From a checkpoint of a small transformer trained on Wikipedia: hashed n-gram embeddings.
Each number is 200 + 30 x the weight over the matrix's rms, rounded and kept within 0 to 999. Layers, rows and columns count from 0.

# layer 9 MLP up, 1536x384, rms 0.0992, rows 1235-1289, columns 0-63
175,207,164,193,193,211,182,201,216,191,172,187,264,216,211,156,167,198,204,220,243,177,236,189,241,218,221,241,243,191,231,175,162,203,192,183,181,165,185,212,189,264,223,177,214,207,252,225,208,186,215,168,200,216,227,185,202,231,186,199,140,158,170,215
219,131,170,202,234,217,185,192,175,237,230,160,259,240,224,228,247,229,153,198,210,249,181,180,212,225,203,181,189,192,228,177,171,205,224,244,218,221,224,195,239,178,193,163,229,196,173,229,172,202,218,186,199,235,198,214,230,225,190,235,218,151,238,174
219,194,175,195,238,172,230,234,225,222,163,224,164,181,213,187,199,222,212,172,203,167,165,183,159,230,211,205,173,159,212,215,190,184,218,185,222,199,231,246,237,188,154,195,219,199,192,188,228,250,203,171,205,156,219,183,252,210,209,212,180,187,254,205
202,153,229,222,169,201,201,193,200,201,208,177,231,166,194,193,217,181,161,205,141,171,240,178,199,169,227,168,205,222,156,185,298,189,193,213,227,185,228,218,177,192,218,210,227,268,165,236,153,248,179,215,219,179,164,208,212,213,199,221,238,195,184,221
179,169,185,236,209,214,229,150,163,163,205,209,254,226,215,196,193,190,224,193,155,225,174,227,220,164,174,181,203,161,222,165,233,202,207,196,165,182,198,204,228,219,187,205,171,231,182,233,229,212,181,191,209,197,211,239,220,188,236,234,230,244,207,220
195,202,197,178,190,206,222,246,200,229,167,232,182,209,216,178,210,217,213,212,192,237,209,206,176,181,193,154,229,198,211,280,203,216,176,193,166,158,264,193,191,229,220,193,174,202,225,249,102,211,191,217,200,201,197,199,206,183,171,201,228,212,210,172
201,186,173,186,202,232,259,109,166,208,232,201,211,209,210,233,214,170,191,223,190,231,159,230,182,200,209,203,205,170,209,228,169,141,198,217,231,191,175,234,135,205,164,189,232,212,189,205,197,198,195,154,205,212,174,170,200,231,216,187,192,196,139,197
255,201,237,215,231,210,245,184,146,206,175,186,194,174,250,192,196,194,185,198,233,181,158,217,179,167,199,147,187,199,259,218,187,170,212,197,179,191,214,264,214,182,187,206,175,217,169,260,197,206,136,240,154,204,222,146,211,209,187,193,179,167,254,176
218,222,184,211,218,219,200,218,151,167,219,197,199,181,206,251,241,254,220,236,230,210,239,188,219,181,163,215,154,217,203,190,171,204,192,215,209,203,239,174,197,232,192,235,156,208,220,229,219,229,231,205,228,182,182,208,155,215,218,190,200,190,174,161
178,187,221,182,197,130,205,197,205,210,207,195,212,194,218,229,214,208,199,172,165,177,225,194,243,198,198,224,162,242,217,195,176,189,182,218,164,223,171,224,204,199,161,246,180,190,244,195,200,207,218,153,213,186,186,215,172,227,204,168,177,186,185,200
170,211,194,211,171,232,241,220,272,210,200,145,189,183,160,216,166,175,257,233,232,253,179,211,216,134,190,155,221,196,179,225,250,232,221,193,205,217,241,186,193,247,177,230,213,225,227,213,170,209,148,164,241,204,176,236,221,158,173,258,128,167,219,178
181,195,172,207,246,216,202,176,230,193,247,231,188,210,175,231,302,212,152,231,210,238,229,255,181,223,190,207,172,219,203,226,214,156,168,175,225,198,202,183,230,196,222,202,186,223,161,247,236,136,173,156,211,265,241,188,243,214,169,202,183,250,224,241
197,184,237,279,218,160,239,178,222,260,168,222,235,170,203,235,231,187,167,164,203,199,221,244,195,215,140,192,203,189,146,250,200,198,218,173,243,238,167,170,129,191,231,183,178,185,178,171,181,184,231,148,170,225,185,240,195,236,202,168,184,251,195,166
212,222,207,215,233,181,190,165,178,192,223,210,219,153,195,227,201,186,165,227,190,210,188,147,204,223,260,181,215,226,195,215,212,261,198,148,213,194,210,273,192,188,187,145,146,186,175,142,160,196,199,191,211,200,160,211,176,159,223,244,177,204,197,157
156,78,242,203,226,205,147,246,172,265,239,162,209,224,179,240,152,233,231,213,144,229,183,189,172,179,231,252,218,242,228,217,251,168,238,246,223,236,181,184,223,247,192,221,237,203,269,193,212,195,155,127,168,217,189,254,227,253,155,184,178,211,248,183
177,175,226,157,213,202,243,138,222,172,216,174,198,179,180,214,211,203,179,213,178,193,188,139,175,165,212,241,181,209,213,192,221,206,206,226,185,294,197,226,171,254,208,223,208,215,208,199,277,187,196,193,234,177,198,252,199,178,235,245,210,218,188,159
228,216,228,190,180,219,200,147,180,207,257,171,178,184,223,219,191,215,191,223,206,228,204,171,221,208,155,198,193,199,220,273,199,145,175,258,242,256,183,246,193,173,209,165,190,179,184,215,153,206,223,236,192,235,170,268,189,213,203,214,216,193,221,191
210,207,220,170,243,195,194,198,201,204,190,243,183,240,175,218,289,171,195,207,168,184,201,182,203,224,220,198,232,212,237,240,216,198,189,202,202,196,206,170,208,250,173,225,205,216,154,194,224,192,200,211,231,218,233,99,134,221,191,219,188,215,167,158
182,149,230,184,185,107,207,231,208,193,193,165,160,189,199,171,191,251,201,165,210,187,339,211,208,154,188,189,183,189,193,235,204,222,202,194,225,137,222,227,211,160,190,219,230,223,204,163,149,169,204,167,230,210,191,193,185,251,195,170,197,180,253,176
180,240,182,202,265,194,153,215,225,358,158,187,201,189,196,202,175,214,180,168,225,178,183,223,161,237,210,226,186,285,225,167,227,217,245,257,220,163,218,180,235,188,187,202,228,219,228,202,187,260,190,184,240,181,200,222,163,206,209,194,195,194,216,180
158,179,192,179,207,230,230,196,201,203,219,211,251,206,187,212,154,219,177,234,269,184,226,178,185,238,202,224,180,157,234,161,197,193,129,175,225,149,207,197,228,223,191,212,161,177,132,167,216,195,197,186,216,186,235,209,211,187,172,210,219,203,203,208
144,174,215,203,165,142,225,197,214,196,229,129,175,201,182,140,189,196,165,220,160,154,220,157,192,230,163,174,219,160,212,154,225,204,149,172,155,184,181,179,203,158,168,196,256,170,217,251,196,194,213,187,189,193,192,202,204,206,201,108,190,253,129,209
156,208,183,238,174,192,140,147,175,210,246,152,236,139,195,225,217,233,223,200,167,175,171,191,192,220,224,192,187,225,116,204,179,165,133,220,205,211,229,223,175,191,217,203,236,160,264,206,223,215,289,192,173,183,256,186,259,218,268,198,192,187,224,186
214,145,164,208,193,200,194,233,201,256,199,129,205,221,149,207,189,229,187,222,200,175,274,181,315,174,191,173,195,214,169,191,176,239,214,207,194,202,221,187,217,202,214,195,232,212,222,238,182,199,223,208,201,214,177,187,147,161,184,191,261,230,214,183
221,242,166,185,194,192,189,252,218,183,201,162,165,228,201,238,210,174,211,224,190,205,182,170,202,193,223,241,189,197,189,173,172,187,207,218,205,219,217,250,195,174,151,233,198,211,199,168,188,186,199,205,189,278,135,185,189,196,213,164,233,184,203,168
171,197,214,174,187,73,167,178,143,201,152,170,177,173,207,199,205,164,253,227,141,223,197,208,157,190,179,200,238,154,167,253,232,212,207,212,132,271,187,184,171,203,266,205,186,189,231,228,178,164,207,175,193,239,191,242,226,262,195,242,209,208,163,230
222,223,199,171,196,199,163,196,183,195,233,162,207,236,223,194,178,163,157,201,194,206,203,178,207,214,217,207,170,192,175,211,219,195,219,225,225,249,209,206,218,206,189,201,146,179,191,208,226,259,185,186,177,176,207,221,142,236,201,208,188,187,225,222
168,186,162,244,195,204,220,194,153,120,239,149,321,209,235,264,200,199,173,204,151,138,210,213,189,184,102,216,174,250,187,211,219,209,162,164,229,189,265,166,220,180,122,167,226,237,196,193,188,207,184,242,244,271,215,228,219,168,215,198,248,221,229,170
205,239,258,241,208,206,166,212,135,195,199,228,194,213,214,193,197,217,181,201,151,190,256,215,191,146,212,192,262,161,224,199,218,198,280,177,225,208,175,208,175,231,153,224,190,193,197,217,188,198,218,202,222,202,213,169,178,120,168,220,201,208,226,252
221,226,183,195,223,157,210,192,154,225,287,163,171,192,207,223,215,181,278,209,235,171,176,209,203,225,226,197,197,226,196,189,193,159,183,243,207,182,183,204,198,180,218,198,146,204,255,268,174,188,249,155,231,209,179,209,202,165,208,187,211,176,230,188
295,193,203,187,191,204,217,195,180,190,256,217,198,150,189,230,190,228,196,225,220,178,224,181,171,147,190,246,193,203,225,218,186,227,225,201,237,154,194,188,212,192,172,194,222,199,146,192,212,207,198,140,170,171,222,170,217,191,184,117,206,186,174,201
192,243,235,221,234,228,190,224,219,234,198,185,189,145,246,245,262,183,204,176,193,163,254,171,221,214,175,141,197,225,160,227,217,198,195,150,222,212,216,238,182,250,253,172,123,282,151,151,75,207,240,192,255,180,200,203,244,206,223,188,204,201,233,182
181,223,187,181,215,232,167,218,216,245,179,227,227,200,235,107,190,171,217,167,221,217,199,172,186,213,236,204,201,216,211,205,187,180,236,239,200,194,173,180,204,187,178,223,196,186,218,210,196,215,181,211,191,169,193,173,165,139,188,179,242,230,181,211
154,181,179,223,155,164,220,191,255,242,247,172,222,265,220,206,218,258,258,224,178,207,169,133,177,200,188,175,229,200,171,209,225,210,207,189,244,169,179,189,189,238,227,238,221,199,221,187,229,153,230,204,176,206,214,211,256,245,172,185,216,161,187,159
242,164,174,255,212,191,129,178,170,194,186,214,223,217,224,142,195,256,193,194,224,162,187,207,241,186,199,202,209,203,147,178,270,248,184,203,251,194,204,204,247,207,205,233,224,208,130,220,261,175,164,202,210,165,233,157,237,127,204,254,166,197,211,231
141,169,272,210,210,248,236,206,249,212,244,207,185,172,188,165,198,212,143,226,237,216,176,229,243,175,197,147,203,195,190,149,229,260,164,223,203,202,182,193,164,206,182,199,168,208,247,135,195,290,227,198,237,157,229,232,237,238,223,204,230,180,165,236
191,166,215,194,246,191,135,203,190,223,196,188,187,231,167,238,209,228,174,213,190,202,207,188,212,243,235,206,187,202,181,180,194,189,191,208,199,206,187,167,221,226,193,196,248,188,256,193,194,152,206,220,166,191,233,216,169,173,196,218,178,168,200,219
202,175,204,229,149,239,197,214,198,168,228,163,210,164,211,156,194,227,214,247,175,199,194,180,188,184,224,218,219,210,216,215,194,208,230,198,159,232,223,211,176,180,231,220,212,188,210,229,164,222,219,192,232,223,223,203,146,148,173,210,195,206,184,221
211,211,232,175,194,223,164,226,179,182,211,160,196,207,172,248,195,210,259,163,215,205,187,188,149,203,233,249,234,211,169,164,168,199,133,206,229,198,152,193,233,188,234,213,214,187,228,199,169,257,168,237,208,169,219,242,189,143,168,123,180,199,158,186
200,219,215,206,155,248,186,204,218,260,201,243,173,197,245,148,223,137,208,215,260,145,174,199,196,183,256,239,251,250,250,199,239,192,247,157,137,191,183,197,228,201,224,174,279,202,169,231,174,231,157,189,168,196,196,226,94,183,197,191,212,225,143,105
220,153,187,202,218,221,234,183,172,204,168,234,220,230,257,161,177,209,216,216,205,249,191,243,233,186,192,180,209,201,155,199,190,232,208,173,186,228,243,200,174,215,174,212,187,213,280,257,214,204,197,199,200,229,191,223,179,194,199,153,227,198,175,207
218,201,186,217,195,229,161,215,207,182,183,177,214,184,248,198,234,182,206,211,204,151,223,152,166,208,223,154,155,212,184,182,225,212,184,192,238,244,193,188,200,186,197,206,275,230,195,189,134,204,185,177,184,216,184,161,203,176,192,207,229,161,180,211
193,172,211,191,202,195,230,191,204,246,243,141,188,182,200,148,227,262,231,219,196,168,164,171,278,201,163,224,134,178,201,194,281,187,225,206,158,186,126,170,216,187,183,227,235,199,139,219,152,267,170,181,224,256,139,218,214,277,114,179,213,184,212,247
209,222,222,201,222,167,181,232,136,181,160,163,201,179,222,209,237,167,157,182,211,163,241,204,181,231,213,169,218,174,183,271,219,164,234,192,142,196,197,172,168,241,244,188,203,187,177,253,161,182,199,213,166,187,156,212,233,232,211,217,172,201,190,254
247,169,182,191,193,164,178,240,211,176,229,186,167,222,202,206,262,229,163,204,191,201,193,212,201,209,224,190,189,199,243,166,155,171,245,200,201,228,180,194,230,152,167,197,199,178,190,165,173,199,214,224,196,211,128,175,179,158,189,245,132,220,183,205
287,181,263,230,223,214,197,225,224,198,212,226,196,170,237,206,186,173,155,212,138,244,214,196,243,183,215,220,171,221,197,171,256,190,200,208,216,264,223,172,172,227,191,220,126,145,186,143,212,228,217,174,188,206,171,184,170,230,139,204,223,225,221,171
191,189,229,167,216,170,252,195,221,170,189,190,206,204,214,180,190,193,196,221,167,213,220,181,184,179,192,173,226,180,149,282,233,178,209,153,199,247,140,163,177,178,201,180,200,201,159,231,206,196,177,170,186,179,188,189,160,187,189,227,201,201,199,203
229,246,179,202,195,236,234,191,229,196,195,158,209,147,169,234,204,204,189,171,226,242,214,151,135,183,198,141,189,213,194,224,206,190,163,251,194,198,246,160,246,249,286,174,168,263,202,192,158,241,248,222,222,162,183,217,173,178,186,217,182,186,162,153
232,133,187,213,204,249,224,170,145,220,254,228,185,254,196,171,208,209,178,199,260,109,244,170,169,214,255,180,227,235,254,194,176,226,209,212,148,189,216,203,219,180,212,264,199,155,251,193,243,213,218,195,252,218,150,232,193,156,217,96,243,173,180,164
298,179,161,233,196,203,226,214,211,147,205,180,182,198,191,187,215,208,250,135,158,171,201,213,177,178,222,193,191,164,229,184,188,211,190,226,184,136,188,244,210,166,207,213,199,195,218,235,216,194,226,168,226,180,215,182,193,135,221,191,234,168,223,192
221,223,267,212,185,186,240,209,200,188,214,213,190,155,216,240,189,218,225,206,190,160,179,160,233,181,200,194,215,221,199,186,164,281,161,246,166,198,255,189,205,153,270,209,212,194,235,213,264,192,192,233,271,197,155,210,220,170,185,228,210,201,224,184
185,207,174,208,179,206,226,208,202,244,191,196,227,190,172,181,154,200,183,203,203,159,182,204,228,181,200,227,216,213,211,221,218,171,213,221,277,185,218,197,234,134,206,183,227,237,195,234,227,219,157,227,191,185,231,204,169,209,193,238,164,206,172,237
211,224,202,233,184,226,225,225,209,234,153,200,196,216,193,131,209,197,208,181,214,166,166,209,226,219,195,183,160,231,237,197,201,134,236,207,206,194,235,193,196,215,189,196,131,249,228,197,226,215,219,181,236,203,163,184,196,177,190,200,207,196,232,274
185,188,200,248,214,219,231,177,178,221,204,162,213,177,145,187,198,197,195,182,194,185,177,225,243,220,199,160,224,222,171,228,173,228,171,213,166,223,194,167,183,180,209,203,161,206,191,226,200,236,151,249,233,202,192,234,213,155,184,234,159,188,170,219
204,211,216,231,165,218,234,173,211,185,207,212,197,191,230,200,192,192,192,188,193,250,186,200,184,217,226,189,192,149,177,197,225,201,185,226,204,216,202,209,215,177,241,208,169,196,158,203,205,200,181,155,211,181,190,198,175,196,164,176,183,195,208,194
# layer 9 MLP down (transposed), 1536x384, rms 0.0247, rows 1235-1288, columns 0-63
243,175,183,205,212,194,182,220,184,157,193,206,157,241,191,172,203,193,169,228,174,188,218,218,211,189,222,126,118,246,211,228,217,179,215,216,242,193,188,260,226,131,196,221,142,211,209,191,180,228,155,147,225,199,215,231,187,219,189,202,199,191,201,191
226,159,215,229,185,199,187,186,207,195,190,170,219,192,173,213,243,186,193,179,219,212,227,164,201,193,188,204,215,198,211,215,206,188,237,249,178,197,172,190,157,181,178,190,162,192,220,198,224,151,217,174,203,159,156,208,235,198,170,233,236,174,188,222
255,156,188,179,238,240,221,201,284,205,201,229,244,204,225,166,201,185,229,208,234,183,229,210,161,187,160,187,225,230,209,174,177,210,242,209,205,220,205,208,216,153,229,177,202,210,202,304,222,209,240,175,199,194,198,233,188,225,200,190,224,172,258,190
185,206,218,233,243,208,209,188,268,164,239,218,194,241,178,142,134,236,220,247,160,196,191,165,219,269,183,164,168,201,224,184,186,180,204,223,195,243,228,201,228,239,219,223,232,208,188,214,208,163,199,203,189,184,232,238,206,211,227,190,240,187,164,221
277,211,157,188,217,161,199,215,169,161,184,277,157,176,238,264,232,194,217,245,250,146,210,172,205,232,229,171,210,209,207,221,187,177,231,209,226,191,200,213,255,192,207,240,151,268,182,150,197,188,185,204,217,177,151,223,220,224,172,198,218,221,208,217
207,178,193,172,190,198,174,239,193,221,188,228,247,210,181,200,201,147,234,227,186,246,210,198,200,193,236,208,169,194,223,193,205,197,232,207,242,215,224,211,144,160,194,239,198,214,196,222,147,188,190,208,181,190,180,205,226,198,174,187,263,189,248,157
196,206,189,177,200,152,191,169,207,104,209,221,190,198,174,133,168,185,180,193,217,211,198,200,155,185,232,206,168,222,228,208,150,211,220,201,234,193,184,260,220,197,179,186,194,273,204,205,219,190,215,245,204,203,184,208,221,241,206,180,225,176,215,242
203,232,190,247,216,240,191,222,206,206,207,181,224,179,208,217,199,240,218,238,167,257,248,228,192,192,210,187,175,208,163,242,201,218,184,210,193,201,176,231,155,172,230,217,184,224,211,222,248,177,192,193,268,199,195,169,275,173,170,196,230,176,167,210
213,188,220,215,176,199,259,171,237,181,220,172,215,198,223,188,221,247,233,261,213,139,199,207,158,228,238,248,196,220,230,220,249,192,187,217,229,196,192,211,201,186,161,198,201,203,208,168,183,187,195,186,198,216,220,222,194,198,195,190,207,198,214,193
207,166,197,214,203,188,183,192,206,212,154,208,168,193,223,228,172,212,240,203,152,198,220,188,198,187,180,172,147,256,215,194,189,169,206,236,190,105,176,187,235,179,180,178,221,179,208,204,137,201,233,222,178,192,203,215,218,240,229,173,228,122,267,144
302,196,209,238,199,264,165,280,163,174,175,216,226,197,175,180,182,234,253,245,219,216,282,176,208,178,168,201,245,234,225,178,240,227,227,214,229,185,176,232,151,191,182,155,199,278,245,212,155,183,186,224,245,192,135,165,224,229,211,218,254,186,205,158
206,199,143,240,222,197,180,251,181,257,181,171,242,208,190,225,209,182,246,231,123,174,217,190,266,212,251,172,252,256,229,196,200,166,187,182,254,212,226,172,168,202,179,156,173,176,173,202,213,160,191,142,180,180,208,106,223,237,115,199,212,221,148,159
231,194,219,244,173,260,193,168,155,180,173,169,245,205,241,198,176,200,186,259,233,208,235,192,151,195,194,186,196,226,213,207,246,198,167,168,172,201,179,233,214,234,199,182,201,148,209,171,199,196,206,143,198,208,144,239,174,208,206,219,216,208,209,234
209,233,219,193,202,124,178,193,217,168,208,163,230,186,269,203,223,230,222,188,176,222,212,171,174,213,157,218,172,221,204,243,208,222,216,257,117,194,178,188,160,179,196,187,200,197,248,170,194,229,217,225,147,240,213,238,175,211,252,169,187,181,190,155
223,163,154,185,211,151,209,248,168,200,214,188,183,179,201,197,200,168,229,247,193,237,158,207,190,174,182,199,204,144,174,204,178,178,216,170,192,230,198,246,239,170,185,169,204,217,193,192,232,170,218,171,207,210,178,218,160,187,170,196,207,145,250,190
286,233,165,185,211,211,289,217,242,200,226,217,188,215,179,255,236,121,265,230,165,183,187,242,222,147,251,142,234,214,206,233,198,171,168,208,193,172,186,184,185,162,208,248,194,205,175,205,194,201,215,164,235,215,169,214,232,179,174,207,203,198,180,222
231,201,198,275,186,164,197,260,205,204,191,204,177,247,190,198,170,215,242,222,231,213,237,186,232,209,238,194,168,207,167,196,203,231,193,259,169,160,179,180,194,280,175,192,220,209,226,153,249,216,195,194,238,209,167,186,186,245,177,226,124,196,191,209
197,255,228,194,267,206,183,204,240,206,191,192,169,264,180,245,197,145,216,197,195,226,188,219,155,225,202,181,172,232,218,235,162,199,231,224,253,215,228,137,239,185,204,199,200,183,219,227,199,197,187,206,182,162,156,193,204,227,209,194,219,248,166,183
209,229,228,182,192,167,225,201,193,211,168,263,160,175,257,208,246,232,238,174,161,183,207,131,181,202,201,205,238,178,191,182,220,214,208,213,174,212,161,200,184,192,213,223,242,207,201,185,183,191,190,172,246,212,245,177,178,144,155,182,174,198,185,192
214,225,170,179,204,256,193,213,134,208,159,215,173,164,189,228,196,204,125,200,185,198,200,127,179,227,229,272,124,212,264,223,150,186,199,205,233,152,190,217,209,159,172,181,156,150,225,198,177,198,181,178,115,143,261,218,225,207,291,183,208,130,209,179
218,198,209,153,261,166,216,224,200,276,158,223,179,214,179,143,235,199,180,174,216,150,130,222,168,214,209,188,215,179,233,164,172,197,211,207,183,220,144,194,208,186,179,245,155,214,206,164,181,196,210,226,194,194,238,212,191,226,169,200,242,137,200,186
206,207,199,209,236,241,239,207,183,207,182,226,150,220,197,179,200,158,115,199,183,188,245,200,162,196,205,173,166,205,193,168,156,211,223,233,227,205,238,218,200,170,222,201,218,215,180,233,187,187,173,173,257,177,236,208,221,175,201,189,255,202,185,208
198,168,239,197,181,151,170,185,202,182,206,183,203,225,191,235,228,254,173,177,216,210,189,183,177,218,214,202,197,223,220,225,214,221,246,214,234,215,212,216,226,177,172,175,229,125,230,190,184,186,214,162,171,194,199,226,209,216,207,175,191,230,212,128
188,166,199,198,211,269,219,182,195,187,174,219,216,216,165,128,189,195,104,162,234,134,191,165,199,193,191,205,216,212,222,156,191,275,234,195,206,194,181,184,230,213,267,152,202,128,225,194,232,190,221,156,230,181,166,206,208,218,230,238,196,200,214,231
227,234,163,220,216,205,176,223,160,196,221,198,215,196,262,223,229,216,193,190,243,167,139,244,211,162,155,205,235,267,199,181,173,208,199,239,164,169,221,191,177,152,249,251,188,173,182,197,205,178,175,170,201,196,213,236,238,132,180,224,213,216,155,178
156,160,186,194,179,176,172,249,229,177,191,214,178,202,246,192,198,180,177,222,190,253,196,141,156,203,190,219,187,183,153,225,186,201,191,207,185,185,209,180,232,167,160,161,200,177,155,222,218,157,162,195,192,199,155,227,199,214,165,189,225,166,226,262
232,159,162,148,181,196,184,231,208,122,121,196,124,196,222,236,252,178,212,175,185,168,223,199,249,206,208,151,249,190,145,171,193,184,210,191,225,159,190,203,210,115,164,197,214,202,187,217,170,207,219,169,196,184,210,168,186,144,246,150,175,200,180,208
228,268,219,199,161,227,194,136,245,187,187,202,244,192,197,221,144,182,215,214,212,128,203,217,176,224,197,219,293,172,246,243,168,168,195,202,228,229,217,206,193,137,190,176,208,165,188,186,194,137,230,234,195,177,206,224,191,206,200,287,189,240,197,203
211,188,159,213,178,289,163,201,192,227,196,194,233,227,228,185,190,211,253,231,249,152,192,157,203,205,220,194,195,262,242,201,136,210,160,211,201,248,160,183,155,174,201,181,138,164,210,162,213,162,190,210,167,231,178,196,166,196,186,214,255,180,164,192
174,161,185,236,208,153,216,193,191,197,209,209,208,179,220,171,130,184,190,151,273,180,117,163,187,201,232,167,211,225,238,237,189,254,228,213,157,220,201,228,201,208,157,169,195,164,169,231,211,204,187,184,177,252,152,162,257,162,234,159,185,200,203,218
143,167,229,231,231,234,189,192,221,178,203,185,174,150,208,182,197,189,203,188,209,199,193,194,183,216,231,193,193,186,201,167,163,233,162,226,187,205,228,183,203,194,211,221,318,191,195,202,208,188,146,231,218,224,223,206,168,194,232,195,251,232,177,227
157,191,160,268,223,218,220,260,227,211,204,205,161,193,218,157,200,182,151,207,233,176,168,199,230,198,251,204,231,223,179,187,174,175,187,151,136,168,232,207,124,187,200,200,207,199,198,223,188,168,235,265,199,220,200,233,131,241,217,203,172,184,178,228
186,243,204,199,210,183,199,201,207,177,237,173,212,194,202,195,220,246,184,203,219,179,216,198,187,159,199,199,159,208,203,200,192,175,208,229,180,203,211,189,181,172,173,231,212,169,174,200,197,196,208,218,207,190,181,187,200,227,182,170,217,189,214,230
231,216,121,192,143,156,162,188,224,211,193,148,165,280,185,241,220,167,262,157,231,186,215,159,170,188,261,162,154,195,194,225,159,231,153,325,227,189,149,217,210,141,194,195,218,128,202,136,191,162,243,185,219,167,201,228,146,156,198,174,175,107,186,190
158,212,194,166,185,252,160,179,158,230,197,212,221,178,187,214,197,215,157,223,206,126,179,225,178,178,234,164,163,223,167,135,208,149,188,269,197,203,149,191,176,188,189,218,190,163,179,245,182,189,230,224,153,114,220,195,196,169,246,199,233,194,170,201
267,185,223,211,157,205,114,196,192,178,226,198,212,213,169,165,243,188,244,142,226,197,220,228,145,160,158,196,225,178,222,226,256,170,176,198,189,231,198,229,196,215,195,187,186,140,167,194,130,162,196,271,196,173,231,239,149,218,220,233,234,190,175,246
183,186,215,210,176,195,198,248,194,208,243,189,194,215,197,231,203,198,214,264,219,191,171,216,225,219,241,173,203,202,228,190,164,230,154,237,160,160,223,209,190,223,220,196,230,169,193,216,197,175,171,221,208,213,228,221,192,236,205,210,184,237,251,185
197,228,211,215,225,224,225,219,203,167,216,212,218,241,188,251,220,166,169,246,235,192,180,201,180,175,220,205,224,223,195,224,194,185,216,170,161,250,216,164,178,230,252,202,201,199,186,209,196,256,167,223,201,123,216,234,217,199,202,237,234,199,182,218
230,266,238,206,209,209,196,185,216,197,195,208,179,152,241,201,208,193,171,188,200,218,171,223,114,187,205,176,180,153,208,157,220,255,226,156,192,191,165,231,136,192,191,239,218,249,140,198,216,185,186,277,197,224,116,166,136,167,169,192,173,248,190,201
185,176,175,206,170,238,205,226,196,261,155,228,240,202,200,170,174,189,167,280,206,192,161,182,201,154,188,225,193,179,201,201,183,201,212,197,170,196,231,255,233,248,232,205,217,205,200,204,162,163,202,203,168,229,287,202,262,234,177,192,209,185,177,261
186,157,204,176,161,198,183,201,169,158,202,235,229,245,218,202,217,207,201,217,240,193,194,117,218,221,236,237,244,230,215,195,228,217,224,177,211,180,209,224,193,163,179,198,213,233,212,181,235,202,184,167,175,166,275,214,252,229,203,183,209,197,197,179
158,187,152,168,226,212,222,151,143,201,150,201,99,197,241,170,162,189,210,226,263,195,138,166,162,220,238,232,215,182,198,262,202,183,229,179,192,224,209,187,190,216,192,231,168,179,235,203,226,254,155,258,167,165,191,219,203,203,211,195,192,212,234,257
258,191,299,203,189,287,198,209,229,173,198,234,204,137,214,178,239,196,174,197,213,205,213,212,249,202,185,196,200,212,166,216,205,131,223,203,231,247,150,192,184,201,177,168,239,232,128,230,274,229,184,179,199,153,167,264,217,226,170,267,247,195,197,227
209,256,215,197,201,242,210,231,174,247,197,188,219,173,212,229,223,188,181,242,244,177,192,200,207,226,179,166,193,183,191,207,183,199,239,181,207,176,174,206,193,187,190,156,227,201,158,234,217,201,232,134,199,196,215,173,186,236,201,174,211,165,174,240
233,170,214,246,110,227,184,175,212,201,184,214,218,201,208,173,191,148,194,213,170,187,223,210,205,211,190,215,239,204,229,224,247,178,226,157,170,195,227,198,188,235,205,205,184,176,230,218,204,215,191,236,226,178,242,233,205,195,194,249,172,201,165,173
216,191,212,179,203,232,242,194,171,177,212,172,159,217,223,183,208,129,220,163,173,220,243,200,205,152,250,261,135,214,191,156,201,168,219,216,207,215,137,147,169,139,172,162,205,150,166,135,216,160,208,229,261,232,198,198,229,200,198,168,222,193,226,201
217,230,183,222,194,200,178,225,169,212,180,213,243,198,213,162,236,143,218,228,230,210,206,212,181,171,198,200,175,226,232,250,149,234,189,166,207,212,225,230,166,178,272,223,251,217,227,205,174,230,192,167,143,221,217,167,240,204,220,208,218,214,177,197
166,227,155,173,255,159,200,235,253,213,174,238,155,182,151,226,269,208,230,226,238,237,124,229,181,183,226,242,169,262,167,192,155,165,164,211,155,157,261,157,197,205,153,217,203,179,233,197,229,220,204,196,197,205,218,200,211,231,203,225,200,242,179,263
241,232,145,259,219,215,218,234,209,189,200,285,181,198,209,166,225,242,235,215,197,228,141,226,193,198,148,187,161,239,243,257,235,250,214,144,193,133,226,153,225,124,131,181,254,188,166,227,178,163,169,163,208,235,179,157,174,207,260,195,187,231,158,248
150,162,214,232,192,145,181,174,196,234,216,204,211,180,192,170,160,191,141,242,260,222,261,219,214,258,183,221,136,173,184,174,237,215,210,152,209,217,229,150,237,254,195,154,193,187,179,173,169,202,193,280,198,260,200,214,212,209,227,183,166,212,171,212
194,197,133,171,230,122,165,191,231,190,216,184,164,151,231,160,180,212,179,256,173,198,197,183,222,205,188,190,206,190,221,155,178,262,184,163,206,239,197,210,259,132,162,192,219,264,205,190,251,223,203,184,214,240,222,186,233,201,184,153,216,241,177,190
193,262,170,176,246,183,191,184,194,177,224,214,188,213,217,136,234,160,215,226,217,142,214,232,231,129,243,258,193,201,242,179,206,190,217,176,165,213,259,213,190,206,186,227,210,271,149,227,226,180,172,211,204,197,220,190,230,221,222,235,190,174,287,196
243,198,171,194,212,171,204,199,199,211,208,189,210,232,170,203,198,199,216,192,180,186,212,297,201,212,212,218,170,217,178,232,160,188,211,191,155,214,194,193,224,188,185,195,219,236,190,214,189,198,269,198,198,220,192,196,225,199,261,230,200,231,193,210
189,217,233,194,182,151,210,208,171,200,193,168,236,193,200,253,214,218,156,179,187,211,195,188,163,167,212,219,241,272,244,227,155,171,208,200,158,174,192,219,187,187,196,204,179,231,203,181,190,209,186,208,184,222,233,217,208,240,204,180,171,212,185,224